Weights of a small transformer language model.
Architecture: no biases in attention or MLP, untied embeddings.
Training: 458M tokens, 3498 steps.
Each number is 128 + 24 x the weight over its row's rms, rounded and kept within 0 to 255. Layers, rows and columns count from 0. Numbers have three digits each. The size before them is the row's rms in percent of the matrix's.

# layer 3 MLP up, 512x384, rms 0.0903, rows 71-284, columns 320-383
088:125144111135128125135153126173117159128123118090137087127130113121119151144179113164127130094117168109105114104144155121116129121103144143194118130139151142141139137141116141122167105140110138
105:118164134153113079151140139148126139106140116127124157164061124086097090130153131114097127103120091124112098143136104107125159136163122126124135108150125136153126141127122104125108103138127174
106:139115143136083104134173124108105132102107166116121120124089162135142109078126115080174150127118064135133170123132109103125140099110144107129141150122078148130143139155123095116157140141138163
087:085104147117097150139161142117181137109139152089088130134125105171153142099117106131128130156116085118157159144153154135101161167115175117129105131100106084129109145120143167133110144121095116
086:099140141085139152088104130098149142104138144124165104118126123126118155117117162133120138064166163120164100123114097123145107095141099117148128091144091175083114144154141130145160141088080095
110:141119121172129170152107118167147130144160150140108154122115141096149074150154107139116118106116115126137132131122122103139130111120105127165146105117148138143126110099131138137119157136109147
121:138103140148155145129113162133139135098156122128104176114100118056127128118121121091109139127203133122153127132144105169077114100134139113104130137120066159161123162163120163154095144088104134
095:137149156129150139110139132080159143099141125127136161159110174115157158064119111072073095100130148134137105132147109175107121124136116159153144152151137093127097097143137117151153121116068145
106:116129102116131138128153152169143102100127115180116106120157126097127103151102123113135117136121136126149170115079100132137117119145098150120120159170103132169119117112139158122104143110101140
099:111147134175145138160108139132122159069137158116135123139120143112121112119162149113151114150152119165116131114151145113113113129132139167115113142161094135103083120133143142123094108117135118
096:084107130130148194138139109128165166128167139173118160087100102124143124086118117096127171132125117112133094182134128130086137110148154065155135169097147171069109167093092145150126086131107174
095:112113125155105153125141144149156082133107131113138119135082127108123129115114149132148126133140181159151112103202111106119158124155119117140138126093170130105117089131099079107161187159128091
107:222118077087116163149176141143108117091111121143152129127115135118146137132142121114153115134152165131175125099140084131138136128063111088160100138118101126119185159139125102167145110163150136
102:142121181163120135072103106157138153127160129104118172103126118151136119095148155122103136145111144108116094161158119123134111087139109125108119127133131153107132122127115124129155140143129099
097:099096149133142154087145208160101141142131139121148137108132100139067090133130131097135100129126125181161167148154158160118119111138118131126121101148163141100079135161139125100108145131126109
131:149086113153134161131070174106135106134145110099109129157129130118130110135125129186146181137074130153136091097144137034147101143121150119097116122112137137115151151110154141117111122125119131
103:129133119160076115128136136096117135114109099134104115186136090111146126141149120147170119135140152130155109094122112099134126101110069105110079121148129096088156144130136151157102090148103102
155:122117138158126095155099121100096142117116145076151113099152156144177134100187127140120125139140147138091124109135130108176094173111158123128121119125119121094139107127096135126184125109132132
116:176126119091111115089143139103131179102152156141090138130097095146116123122135137121131091135081086127107129072131134146134134091138128160119128143134124114102121140101122166117105124128174131
105:110097126088132109165116150146133150160058154115113154119157122091115110150111167070141126138125117093104130130136143142138145115165149131122115100121113155143125132085072106136141124141103137
090:153106118147138112159144115099089102137144093126171154151129115124125127184167127142105138102114150126133140100096110163091083158085100128127073146112065163150105157111164158107180142128175157
102:169104126124107096125136109114125116119157112135100089137108126132123086125130150110122101155119079110131122140106072108157181108081106154142133082161156102150133113105088186118171123098149121
106:151133157134101104145096101143134126118176156110158144134101072151112109149106132128126112075093137126139139120135119142114112124130131108126156119133158126157125160129122106116177132150150125
102:131066121148107138132168119116124121052160086150110151127149149141144137179127082127146084130088141165118156198153113144134098107141117116114125147097126116119148129131191157178135130135117106
109:113118131149153111122095172056135134160146120109159116130082152137135092108095106099167145154115165143118090128101096093159101121134142132111149106145139107141164183126152107139150140066158131
083:124123133095106122105140130081120113127140106117150129126107129157133122128121169157127170184147126077122173133106139112120150078132172133104137103152080093149121119075127108137151137167109133
086:118160138153121116123096112128129158165086121115130131118134118145128160171139132122122124087075133115115091126124134142134102119145118160162115077110150153123146122107189152194169170112157119
091:127139104098115152120091106155154142128153128093108092139095144116098168076108130106139124125106124141153158096143167144136087178126120139140161138117123146148081110156074065151122124126110140
106:115142136082124125131116134131130126114088141147118080133061118106176111122163108154156152123098145091134140159073073127142146132115114158136086134112156123098103173159087131127136143125155160
092:163099137091155148105103124151181150145139180136085127135135163155113103105142154136136118103133125104112155092109129162146108153109160145107135185093111122091102088138133112134129118125161104
094:151137115178093122117078097126107114156155174161147147106068142111120123091160128144147104162147114141127145137119119065098132066112135152128145122135127121140128137138164115100153128169165079
105:190128100128099148095126131091114101135138111151109138152153120127129182138176126141130117147091127146119099099147112141112109144138144089095140127146102115164128161127145122190151087155154062
101:126135142129137107125121152110109123159149099109137122111121113131143081099128123111156115136115167117157164113167143152116111142140134139117131084157105159159130117093175140168145140089120109
073:109138131152120158124151130097169147140125140130133100103166103162134104157137117117148111173085103125163114079123119089127151147082121124103139139120172173134090125128155122133130121181117115
097:115134098127139130144095164096130099190154164066110131140132110167093129084147122142141133106147130133141117117125166125131162145119151140178163110128131126145112135132110132105159094099121132
094:128117122148106118117141113178121106138142115080114059132125111089084150086138139121142151135137122130118109122092120159122063122148099121147152138135112136112108128127143109133137154135164126
082:104104158155139122140149141123152105141140121161162137190102148097141143150129110158107085133149084147099099056141113109100134131124119156129125126101146130135193152157160105143166131153138147
112:117073140148118150152144098117115122151138173108132073147116111158087066122139142178117140105059076147122133100122138084089129123133141164146132114113117141088150097108135155103108115107163160
095:146081123076084162149151109135121111137109158146102066113114113143123122104114141121113105080104151109123150136172150095134108123120123106111102138160136141144106145126117135139109114103104139
107:121129125102125109114114132138110150090082181162117098153124155126122122137105109117122153097130111112095122158176109113114150125115166142131114164094157138118154143136155112087147167084119137
109:148128088110111128161101144140144114076093144126147156161174074125114144113104107123135133097126085162179088125126134152096150133093132133125145142121094163122144146141127164134118108155143143
097:092118125165126089124153151118146100154148149142144103141153143109111144112090158113102131112180129181162120133155139144127085096164124107134174136135117129114137113131182139124136161091151176
124:203113096146152142089145117123088153163090058169150113185139147133108123121118134155110140099130134127085132091141181122133150148120120113114073149113114131108147127098156105127140083143113141
085:091138141110129109100116140092122142131118124106112109116133082083159116170102145142091152104147123151124080153130086162129128104121128138191106105163101140075112182147150103102131077118192177
085:138114149142131106137135133129115158078121105102144131138123140121114103114159144145131136125119155181134145122135134074139135129158154134149123134126129183102129154146139141159150169099169115
105:105095136127159105142081175096140165152113163130119106106113132129164127121155177099148148160090132114178143128107112108141117129128094142152124158139138117115124148133116137148152123124090126
113:141141121166118143174084091104111105115134123127156122111122144128115168134092139158117133101152129124128113171159142113127125091123113125109161141146132137071120139132113130131111144131130112
115:122109150149159168039143180119144158128148118142142167108134128152146116135115131154136100106123136083170108106098102103129129089116141114071115156109135143116163125134144133088132120111137159
093:118117159154123106135100139136173144126127128153114160098120143136137087098115190125138100164168139144126128156149132169121137108113104144108096113178121168108124129142143122095114147136119143
098:134123132125115143139190132143109123182096101137130106124183156141116098129120101122160121147167134151131137111177145100146146134114183113078112189144153125122163106107105148109170140085194149
091:149105164132092104133143110155118161132104143159109129106127155103133174128157114143158131130086164109118111132160125152144126146147064104104137126151056088100114168157146130116139131137110108
111:087133126099154113132145135184115161147107136118140121119157128131107112149181127097110144128106115128121154144122138136076130071083104124148074119122113131098114106153123148141116103172144142
093:143138132172127155099138091144148111147151131143168105143108196130118128171124128159116149138152165134068098143168135161100066138173090107122133107146139139114104141098120121163111082128140139
124:114096100135117127109150145120168097111134155086127130159112128139128156082146140104118105086126105119105106090122119120137141101127126129128163131143145113146135132112130139132133141131155188
116:130127140167162123146117110128159137104117137167123146159158100148145107111138138165127155125128114158113096076140122106172128120123134127184123162099144088103120127169181175114105106148124108
094:142159146156140079177105098147151137116124137140145122136107135141125162136142142091105127116180134116154107155093111147126155105161140184150126133157125111168119124159143126127125089075150148
111:096148142107103135120098135106129120119108135106111110127117141070097156142135106139151141095105107166161079115147111173090103148106169101150105136110123145177140157139116128143129101113145164
086:169163084144112167143095123129145099172147108155096114110163148139137142146144140165084107100123094109142159159124144106189134105127093165156193139107136122133126150130124189131124116135113144
094:149122081105088074108158127123120126079064128094129124127083148132138130127098097180093147101120095112169155169143174123113120105110092168115120108111149142097132097142125109140147154153120153
108:124130138121137117125152113137141156115153110142125160125080128124139102095121114108142107103158127122132073160080149165179142158135127107083164126089128131105120138143149160144100155113073152
081:114139159117152123128109112153154157148129126189123087109150109060164184123124129104107133095077128122165164115126124144174151143070131122164133129110135184106128153142135128143132136152144106
092:161116127167190146171084138141131117146148155139117143161096125176102133130141132119125154131162112130089090127120163094100147155156152123114118168161158139155125112121137123118138091136114141
112:130131123099114104156111149108165101093147144101126124152174092125129124132128168126099138125110148147131101098148089137136154118100115120083116104110141155114158091124084127116129138091146121
101:126106143100129124133141125152141100095146081104147127128166121127160140115118154149161127124131131145141137115090118122158080147122146166121106131112143156153084136148148169113125132136166160
107:113116140109085107120076109158146145115166147124127125168147113119135115112104136106132107158113115122171164203136155109131159162120131122098111128129118144120115154089131128184121088134129135
101:140096086123106111134146171076141122111094097123108124129143149142148054107112139127115143175136128100145143114139129070110150128103128133095143135126159110134155162152116143116122115127135128
106:184141125189146155128114116153143162122141072101148100135115175108119156156149129151130145111101087117161154132104135126118102154117065113189157117134133143169111147145101096079134084150112122
085:124144120124141176140126162156121115106151117092122112097122098128141137098096161114138116119153127120135094072124107143145075104168105152115194132111158164150088162162162127122111116150123086
128:188062147123138136176112106093117121178119133125151108149165075114120138095148123140109164129098173143100117129127131138117139094120109100119103139110103166125131142165146118158123105144153150
089:129136156152182170166173112129126064129146160144101107128116139113145131105135114158075182149161157146136167130129160137102112149115119137174109115140151126134113140167134127166122138092155095
098:128137144113139069118137159113116142172144135145126142151146127140154155135088131122134153104111159141104124116159119124107165122114127145134124137146179135106116080107117123132132127139154124
107:143140117094127112139141186106081136142172149129120112113112130120158141105088105087139128135123144142173097132108135159105163117085151139133144131153133114168126110126142158171129188099120124
117:141106118125123152154173128159209145061121143163112127142126065125093097121131136116136163118140119143099132167130124113120110133132161148145118151094131132154115128121162130120138123168103110
084:151111125081098143099119120173123112168128123116147097141155127129132140114177143144116156120162135149106138163120157199151112121138132136150136120156174124154108170126154115103112156145176133
093:102145171104136128176119143138118103188146065146193128154129138131113128090136149140120093124133147132130112117133129124137130098137117151110132115116104147118113181131085099096145154128115154
087:167126128166117086135204111067141145102108135144103112149123151122119125108094132133155161110144132133113137119077098147143159161105146143137146108164134144146137168147120141152145127123109133
111:109169102134107132123093083124105130141173145106150125079124120167066133117072128119114145137186132122091117124128124123159090140120161118087113147105129167072135160134148126130130089144149132
100:128151146116136128116141175120104131148111163120193072141089153147173123143124117143100110114132117148136135139085185101115151138136130144140102119110158103157129139131147095133098155112107135
081:109125134130125088174142153090145154097125131135112155150136156150137123146116143138113116126129129096121179173121102094140130128088127158155132125139093124166158126125164132137136090116151126
089:174126160096135151134122090125159143125109125125131115122140111149125118109128150092158078124096147106192109143146081129142121102112089141132155146134145172123137138157132125127122158113182167
091:144109134144108095102148135132117178144083142159128148157115116116123106141098140148107147086124115100126136148073123100131115096170122154130118135121103120110113131140120116192107157128100150
093:124114165169093125122170138144107115132105134138090126139119106100087164082131114129134148110099133118128115099122105120090117150156141100113109044124097117144115111126084106131094137174116094
098:122150119138129106132144155149128127091122155118126115100139083132086108138107196119151165129132113104153143094108127090139122114133149099121114085140119161133118137142111168179105109127135112
088:127129081152120075141154152115148088145154160156084159141133151169115074083146155089157115159146141140134113090162126134128171128123108138073148153142145109178141132092075122156088114124110130
111:152133129107120126110135127140161115129135149156090131157122118094105148133078114134151125137124141097105159128101148128127118132144104137148138073111122165156137133133138127137159120124136124
092:158166135148151132107114155148138139122121141147097153149142128161124109128182128143131119130152110139155130191123113168153125125130087100144122111129138124084141115120100139130107099135123151
110:161153136160114105083160169112130122139103119099074136113151153120113129151154104118141103144091105112150131119101133145183104093105105108130141128122104114123138124139135115135137181106126155
116:145107127146111121144118145146112097192121114117174153079132154096102117119132128122153148137133102132189136159140115114114123135094130133116103108102122096137092138148163158125139127118105106
093:137093165100165154078116109122119148085158118135134150153160112136184129130172120126136121116143149122150123158138128108142126177130110133132144109135131108184116152089131136161126105079098120
110:143082114122141126129138115139168143118150076138138188102069172142146085132078118092144165116155097099142144111098075155127130124115148160124112114178143194111107142146115128167133131113136115
096:145146105178107142183135128084132104118131114078115121135180166130146133087153135123151170134122145145165108135091147168126171144133110111140135117164120090116143090094119117129150135162121114
087:129130095117154132095160114152104105115113134112141131137129104127099120102122106140094131107152053142134157120180116136119105168109152107128098159142073154113140096134129125155126092099113138
110:099132135074103160136128112099116131133098140136126101147183110101146155134109157141101100117128142090126115129167121147106121084135173122106111126129175054143137105093091126125079116109141128
108:127163155172098149107124114116164126122099116167085130170083159136135108136146056152107155143148076151119161140113114117114123098158087118089124143118118144126158120155137143130149089116082112
091:138126130142134126133150144148103134109125103102118128146135134156099116154145156138157143124135123105142131170098156134115160156148104111162159142117128131144148110117153101099125131137132155
097:133133177112124125090130089108147137088120141158129138119140163134117142143112126128139122134105128128128102107137093079125112131132131121152074115123118127106129140137136104112110105088146126
083:136135159133133137146159145125104107146107128157148145140163149089078088081121090124129139138118136084095127091151121116137163142139138151076105118133108095103142159125134165138120122160092119
103:114137135134174082107116108143089149171087117129135081154130145129160171109110106144151131149157124164165140121134170133146094132142125137107100153136142131128133131132136182134108141136121109
098:130136161115159149148116110165182127164140151116144146133139131161107122109113113073092123117158145133134141116133126140127149119134108108153121135119137109120111132155179090116115127135133118
082:102119119120118132147103144119131130134126109138124115143122134157155123119124154118088168084111110176116162105103108132121090139132179115108128124114151126142138141159097109103094135112158113
131:123175131125134137161109150152153157130133151156104142156126130111111144067119119074108121125075207089169143159145104121127148148132136132131154138140157145141103116129127130144140128119143148
104:135138108137143089142146117145118117102107168123119125087121154134149145124149113117119098175098078139115173051121107110156159157110094109159147080111128111068184140161128160100113140142124126
111:115141122169144126156129131102107156113151150131173147110152164113167111103125104152156082123143123141138139118101130137127110125096162139139124137126120117084106095105109167122112161081120138
097:157111112114099110101140126152123140113133136131149143153142145152086157165118093147155126107094124095117143122116107151157089103068107108144127128140117144127136093104116111126170137106110143
098:120144117124108120096116157091141136133121127195138137099096105115181168127088162131122086135142142108133136116116103185120138126102107147120135133165126119112167123142102134148139179131131108
089:124195141090121103084137155106138069139103132118150154097142121121133139118105105157130111114122129137139112113121126095140126102102092135165150111138148126101161145143143177149122109120127115
109:157116148172157090173107102118104131126135092124155132063117163112135118110127115099101140127120091105099107101124132142107120127127117105098104143142113126068130114116144102088114153123109142
120:157095106127131144138131100116145119098176117124167111122128133147166108092103145095094091144174108143125195093139117098140139109086122140103103129127149118139127135133121133102107109099160110
101:106154117121140156115164156106149136113107121152123123138096119112134095146133147119129138123180106129182154114114098121097119115117104164133119077122171094101134190106095112120136121144132091
090:147149114131128160147125081114127130113152123126143113164147146079116122142138118174080165112137134175126132141145143132119097106139125085149186121115151097178123161130129114106118157128111171
071:105117143093163147162142120117131130122143102161114140134121122147140153114165142116175150132144115107139112107099113154143124133115192141083133135145175155108120085133130141108128136139101094
099:099138098128148109129124107129134133151147135137114144118117148108086157123130152120065139127083152125141116155127117103108132161099124110117115135161140114091126141129144127159064144141137131
094:098187124096170135163125092113126174139130114122112144108107141143124110142134153124131186183159082133098134140134112126134129130119145122118101115149129105146171112075170129131125149110148125
097:095161155151134081167128096123147085088101098125107133089138119130136109125112116114162148125152141156097148137136104078139154164110103148117154061119127095080146170114135101154083112129139133
094:123141142106115142145073127109115108150154073120123109146123112112125153146115145180134134102099115134139137102126110133157104116084121134107151117148135159146132098140186118095177113116094162
123:152196107096090162130095147113157116161185128149130153138108171162142149146108088123140150090162096127102102164194134085154123123134093111145145087132114159130160163122121144155113159119091147
112:122152133140111105134130146131097106155141135146163144093172113160174182107152129164136136178102111114126136087105105147155132133120138150151160123165159124111131073117123127133111147142135127
079:109152109120107147127070110081095122146128097153144124114123140093132096156111119172172091144128122124100128096116113092135090107153109117134176163132138142128066105093107098099123106152157136
095:135115157128115119169129127116136115132130147169158140141137139099163104104188172127129086115110139144166088115126090117148131108124109148112101094118138116140095135153089141153093142124096133
099:169129126132154174131097116108120134132143129134158104139151102150126115142132100148118150139151074138131142110122157150131110162136148147135114153115119116136135161124124118100109098082132129
103:107127108116157126146122126143124139109194123121128110138141129120121142170111119143156116071159060128125141105124143159159105110125146147152136122133101127151142129078143151101119093143161163
100:131114103131139125131111126119106129093091128139117136091118146118167121111125115105109190108156118151117157092139083146119153149107129104088166159150123138147166159084139144117139141097142138
135:113112094093141129102136092148128089159153113152100117136104095157130096114110136119091183146171157129103161104174121108131145138091109066136131104140123104130114139113077131165116128117127146
122:151154133129142152141112118144144089134112101073144109112110101130118150149130160101116160084153128136142077144132136175137119173080141120142116120156140099140187137152108087130111125094129111
088:179088190098106135159100133130089137121145138118108119113143089121091091158128161114099142113118144129116109119154154103112083098134134158119136102151154147130139135086150126103140107148140140
093:133120128143129110122110116091143156113109098160168150094144104163080150158099136116153123131150105144154118116164103139116150103164113157111121122135086107080078154115169126142133110144128100
111:138159125150123127101165157155119091136117127130072092112164063148130124145142110140187119107156090144158154061114095151158118108142156182126148123108141092107177112147140127106158094158117095
097:104163163149156139129096128132099177081132108150097137123117090105105126148115142140091148118129113150092148135145113135108118125134100107146081096122093116063123121163136075082164136095111164
101:135094143119130085140197140114143141125147142122129124126123135150108083107131177149151141125141121138129126124125142101132151150126119146091090106134168086104120149139167142135138123125111129
099:082116148128079101115136135085151162117086113098120130158132168125123126106095159098133125118115146130126088159116109154103143115107146128123114134101085086154124134165123123184143145128118124
108:096153116115144068137136098118117084119148123143157127137140093120130111117157128187137131110121125115104155092158173108132136107098100118117117125097148094143149080072158150118129100109122123
093:113136143186126153140109117130155149128108153144124137147134115136118100140140156123146093127139097123124116090143150097122094084151087119112065098123113122091113138141123099112133106124150065
090:086166064099142161094138153126168135136132115124128126159126149113132149114137120139153141120126097146122131109110126103130124103100139103126113104123121070137183146115154126119109110138115102
091:103165145107114148148113192131109136147121161118157130150133140119120099109120109145150114145142150115157150126119144140132136185109145109124109124165162097134138087122092121100128133150145137
118:093130149145126118133111172097093119121141161140141120136123163124139177114106158128117112156125129140140159147126154121136139112090087160169155140091114092169108112154102145134164164121105165
088:112124122159112112092132079093114097152142120080081120177097103134117094097112086128168130165153115144116118132088164167120112129119165127154128138109146159123171091144137089093133090167144081
088:125156127119145112092101106168146103143128151081114130103097117123103097087143105099153198146129110095155081128126149120145119118125136118134149130119119139094115132123141142101128147143125116
103:133148122113120100124158139124124099141132134149161138099122119150110113127127166155108113102083091094113089116080092144142105143100091156107106140172153161104124138136140112100121133124155137
104:159112110106098159132127171110124135105069131104114153108169136120151086144152107139074105152123101117146170085118141153137129152084109128133099120104148105104119105103103165107133129132102103
103:145134096152113134141107122138110102101095171155151106103121102099140121157120097105138150148139118089131185156139119137159142140136106165139115150102136171117113149091107122153138107105127136
098:131087175134112047121115113150146104082103125142120102151170109172149101071114107127098134136138113122131126165095127077155130150128160110113142146089120166121136100116101114119121125108167182
104:130183138138099110153122118124095140119187157196128142132110098153156152085093156153133144109135103161099136127133084081112107111154139118099136105124137122134143124128159157110124130123159174
110:143134106135106141119164168149138115157139118127151121116111151131144146152134106132140117140175165162079122117130132154148165138114130109099104118116131113161101066170109112131127155115180125
098:136126066090139141149127181130086106147135089123093148144130139125110127130141168122116122111118183114141166128143111100170157117111114115142136124122082144132126183151145122159151114131107131
093:142121130129118131115102119118168163088127104119086149142136116151158148100084140154167128161108099112098177149093149118105094094104106100081177118144148084142124094137100112137156139159074122
081:081133169156093163089105129160146112105167139161124131161137118099134113163125132151133109102119145124099095146158107178101123142157120162139119163130098152134117100143134104129159109116091159
102:094157117109151195104156109125178135118081081148136091162136132123105145088152115129148183073139086170129161152117119099115140143142139076110123131111118145134153143134158134123075117140120135
108:108142148160143155117110063131153098132085144153115126115148120144135124117165134143180161133132131168094185093125146133114140163121125143128113147111127126126170113126144151145148145147112103
089:078097085156119172104118125113155184161139157082126101092133080169121156144128099140136138188094133181150144121150102139100129100092154119117096151112111130133141108154098116148137126098130182
098:182117150121152132146138101147124112168135137149154124105156157151154109112150120130141113180101087150121140125169145146139149117104134159127126120156155143138103129122107129103096140158137097
116:095180125120160151119149129135079124135143131147152161103119147112142146125159145118160085183181122123162117140145183134102141091146082101135151138134137148144150093132160139116165115113133110
134:131150104101102170084136150165172149115115142121103135083153108116131143149087131117137148106129099122151135112134096133141156152129158173100138184110133079163112125120124131175126110144119128
102:167150168125142122128124148147121147109146138130131132161108103130112128125154140096159111156121150139123116124118109161098114109145127085150139142130101142137106122165159147158076118086127089
093:106163127122139158115127119105135088139140121128136178130120144144123146130165129115171099099150139151124095142117115083171135123146124172167110142141133121177134093131136109153127085116125096
104:145144087157103120130112094127159149112145099085126113137166144141139155142163121130101160128127172164130114184133174144108165141104132123156074110112110056121088146137110126127089117120081107
098:135163139111131107104185144130143110088102128161101159120137105144189131119134132169143147152129106152169147122120143124107144143097160127129107141111104143135116142121180120167152164098084172
121:122117095094119134107146111162141127151147113133108156165126104148107143141112094137138103158111126156111097114078121132190093127139170061165161085131156115120123090116130133127148155085132109
099:115108173109137119118138073169130136155120125153136113065138102102123099083135098108126124127125150156143149124126083161114135136123092103149132137142128095125136126144168106143126138147180162
112:115111106118111090129129136126130167153128150119143129108151104154183149118088148106145156145121132163136150124086130146140159135144139110146109098125140104118167126110145175155123137136118103
089:131088096133120129151130157153114183088149102086128108135166120158145127145096092115115131145130143138126132147095187130146144146135144112125122117115143161148135096123133110112146118110105109
101:142153156110167112111030140110167145111109102155135117141121178163141150147141147157117127121154101116121114159148130116095125129176095148102150143122122166114157120158139102124144126105132059
096:132112105094113142119133117132140133103121125107157115138157119175140122160129114100122133120126122142103153089123124116106124109121159143147160117141110119151107111141144125143089104139114145
087:152110132165132131150139094167108113139102123122144081149165138148119131121176134112122162126151165139101107133148127173115082144143125154114114113122129133153095143134113093105122146137149128
096:161117121149176110142141126136130121126098128162168148088114115164128105123155083178154130181147126142134110127108106124133161128109109138098133153145131098102138149132149127118095134164137124
120:123127104114137113084094136113098108149138096148141148143119208128134102151133133109145101173099124114132104121123108131130127061106103142117120115147129141092147094134107145112104108098126141
111:139101106111141140158111145125130091114124105132163128152154127155114159126100108104109153106114112111144057130113148140114156130117122138097090109165153130109116117173096112128146102145152145
091:109148105101129126133145136111132157100133083109144112113141098123126157152159134090102080092112130139129144159157110159086052171129102112117113120135081102159059177161137149075140115113111136
094:098109148148080123108163114110128148128122151150167129147117109131123133106147149110114103082122153103111125140108088123135114102136122103168048147107118146141130078115137130144108171131123144
081:141145122138117144135099114149099133109128121133143107132119131126107141126158106114107088122140131138114144104117152079158129073073146141119127114171129135142149135124089176134130142140185148
088:144095140155152142091106145139126138147120110143120164100134115130121125127131126069154152112079136133138111113135142166129149120099116144131120129140132065191119120097107156077112113107164146
088:152141097132134131103137114148084126107106149125135068158130147159112130107123094116116140127115092151088132110111125126102120130162153078101137138101096134114134091139101109092113112118110143
099:099168132127156162126147119100120138130139096125148175112119132168126071154141120148101122137178154133123110152107143163138124087103144130124123135128171159087110135120136128122089086133114117
086:121098124126117135090129122129090105120127112131166140125133127119097095143146160189135118076116113133094109125142141094115130131138149100176105118117094089118157073093130178108148117152129104
075:109150149156162170142153141125113139161123120142141098090148123125115136143138177120126158126139137085106154117117125102132153118158122128124121098129062139155177134102104146126131196125141159
104:113157131142127116125120146142160143132168080169178089118098136130120115113126135156134133132145095168137103148166161107070123133090103146144137128142134168154138152068152131132078107109140143
091:081102120136193156122151143097116130099138126084117093140155138178142119149135114148137122131128103105144123095144120106102138155142111105129115119144163155095132101104111150130115101142093094
089:118109141104138133065077156159177144129140102145142077127104083091137134175119124148133122119129090116107133115156097146085157160165158154127192116099108134134099120098075127150140117152143135
092:104123143102145124103147136163065117103152138139169188147140174171114139135169112135139090111153116149107154148165126150152141140111138089128146147123116122141160098128102135086154121131114102
097:154120120114153164123142107103147157120180087176132143114124126145117109139149115122147135118115107139158138146148102119148155115099144139130140155156156119129113179129122163152114100124169177
085:126122172148128148090141132110158119142116117218150123120102126146146120119133156153158083145146127144123147156108114134099116086144110130113118180142121118142130118151106156130165157103089114
095:086125139111098154161091125167142143131172160088111151168124146100135152148140151174129103109139137127106146176122126157145123162172132170128149139121137179103094127153097140068167130165101113
110:155138089158139132150166170124124123084110085122143105121158119111106139145138153155126084094135123154086174133157130164096136144162126161077145116101122147131128098118119120139119135115097111
078:103171088079100137131150128134114173064144118119117065118132119093121113158127096155156137129127163172104124147137105092077122126116166123129078093133140165155123150166130079134104080117137111
106:135139119151119127133118113151142144079158129150120124117108122143101100121091157165129121171080110099121111109119124100177116094147127059113138158158122145086142135130103140143134139146091159
123:147114160124135142164142133135132127148102120138091120106163121128111173134165095129114138125127120123102076185147127160127135118120098106123061116129115124103118112124095122103102121120118136
095:121135151096132133133118157177125106119129121147152118120111136140100106143155131116098160114148119107134134186145107118117163103128112164165110111145149175132072136137097090131120139122165106
090:137135135119081112147096169147125139149093140134107143095142108132137138124109136088096103105081163133126110112134113119122114111125115125149147130139116135123109152182142129138152140122125123
090:131139114137083158122136159142137108129181098130154121114117122121143140137109112184109139083069095140151096112114145136138111103169063119178099115095141110111132129169172150113134103107142103
104:104159136147118156094129121138126166157132129126115101164153134102133102127109095156103148138110128148145127115138105160117150110087140154106113124117087139096096160144106138142125115126128146
092:136161150155114115157103142101148144133149121100132129127097138178107098095139140104090108125175132115191130153154130120084154100102146126096181162141132116102172168092107184096142153123097130
085:127136135130145158183129125156157126144100083115167117060123117139157079106154115123079173129135129128132102143142132119126136158096174096130140151098137133124140149089126132124118131142078135
091:136193117125128104103122113129123152105090152141127130140144079120112097116119131126128188104201085156145132106128122145138147151119119111131116104112076130129153144100097108140186101111133135
101:117145111123131062145146116121077108109081167162116127116165101116105140112120128170114190122120110113141143110147141095136108182105137129127129120119151121119096155097099144173125093128155096
095:132112119137114152148107172164125068113132128163152143126133124141112150116126106147123061137116124125136082122116139171126151182130107096106158101138085150157058137154157170125086153139121148
115:104112114116165117162155131144140151067168141174154093128098165119134081106116142107156136184164180151149130109120125113118130121098079112144111105129117127160167145148134092149148132145123155
082:111128116148141111116131095142130145132141137064109090134114125129072122142160138125141113132108147156137129155131156159161103142134112124133110145108132115107148128122138129111117118168140149
091:117119067141134164123142129131148113100100123102112108117116134139124128149171138135131097153156156164090125135112114135154106128168113076167101142139134130108102146168142142086077085120155141
101:092122144138115051126110102129140144135140148118145158138147106155148118125132116186153154118101104138115122155161155143131132148101132147154108131167113165110117153126162126091151142113158171
095:140111128117103152161135170129152144103155128082109108163123123147112099096089110118167120161107126089139116120130137115113124145167108169107181102124118153146159163162119130145092136124138084
113:131128130123147126132190098136104129151156184120142120135079131169105155118117105112132096147103177108143148144134153120131109088095104120123108127171120125141164144152166114111141105138129131
118:136162088121135100158115075122123124110114136133147140149117113121114159068173117196156101089095148115131118153139119157134134136136168128161142145128098123086096143110126150154109164123153117
114:131150149127099153124128090114139096132132155106136185134143139121143118131137111102101138110102107161142097125133181113134129142156143177134093095082167083124102142166161110103133104123112149
097:166151111128133116123106153142094150133138136148142106139131099182138161120140127192087094148143115128143120152114160087097145106105164144119098156108129129165106085111149152085132120145108126
098:104084147119119133135147088146054141172131163092105100161124116141124109163109108121126137132121126095122126116132132146112110114129107124152128116159111169100145148084162161124143133120155149
101:086126119104084135106094134112097118165141137083093104126135139140156168102136133122145114100120170116131128152119116167136139132116151136093186125135148111131087100111137157125148156121111129
099:142196107139121167112092153132102108097121128151073136109114176107150133088125119116109202115075153142119160096134096101146118147107128116121167160125177106156170096150138135145100129137136100
113:109172089134146144094156130111131110144164148162095168115136137110139163133138149130124146105140101102152134137109201161102109128143155109113136143105102153163109133106132140117171182116095108
083:136104147118104125132110134133106138108127146121184127137157109147152108181125118141122089157130104069123126132138150126067161145110150134123148137145172145097166151132141149117141143121099117
093:084138133151121094168131105125113166136129129124117089130117134146132153113117137085142141097114085114131119186146163111131161120130108113176100091105111128104126168154092115155136165173128144
096:146156095106140116144062122139098099117174153170133116118127164166117109135124128109135152125144121120120107153129092118122137167120157140161137141116116142130157140169134108102086159126173162
093:080185126149096121137151130165116141140120146142140125079122153101113134091129125099187122082138135112111125148169121117122141079129123143148139156145146101161117127129118123107147103132141088
086:149128106125143125142135107137112116098123105124108130126121142154137102128112146135162116146129148133085127109096109115111135133154109177122134125100127081143153136097153143146117108159133115
093:160107142132163168140149083153138101118119159176076129095117099130104122153152131133098146129116098094135113118142106121163113166115132112111142146092093170132137128145103118141148119157111137
098:107156160172103113147163123113131103163126122115103098139142128155145135158139146151146117137147152116140079125101145134123141080102133147131114146102103107184144098119088108133123090147134113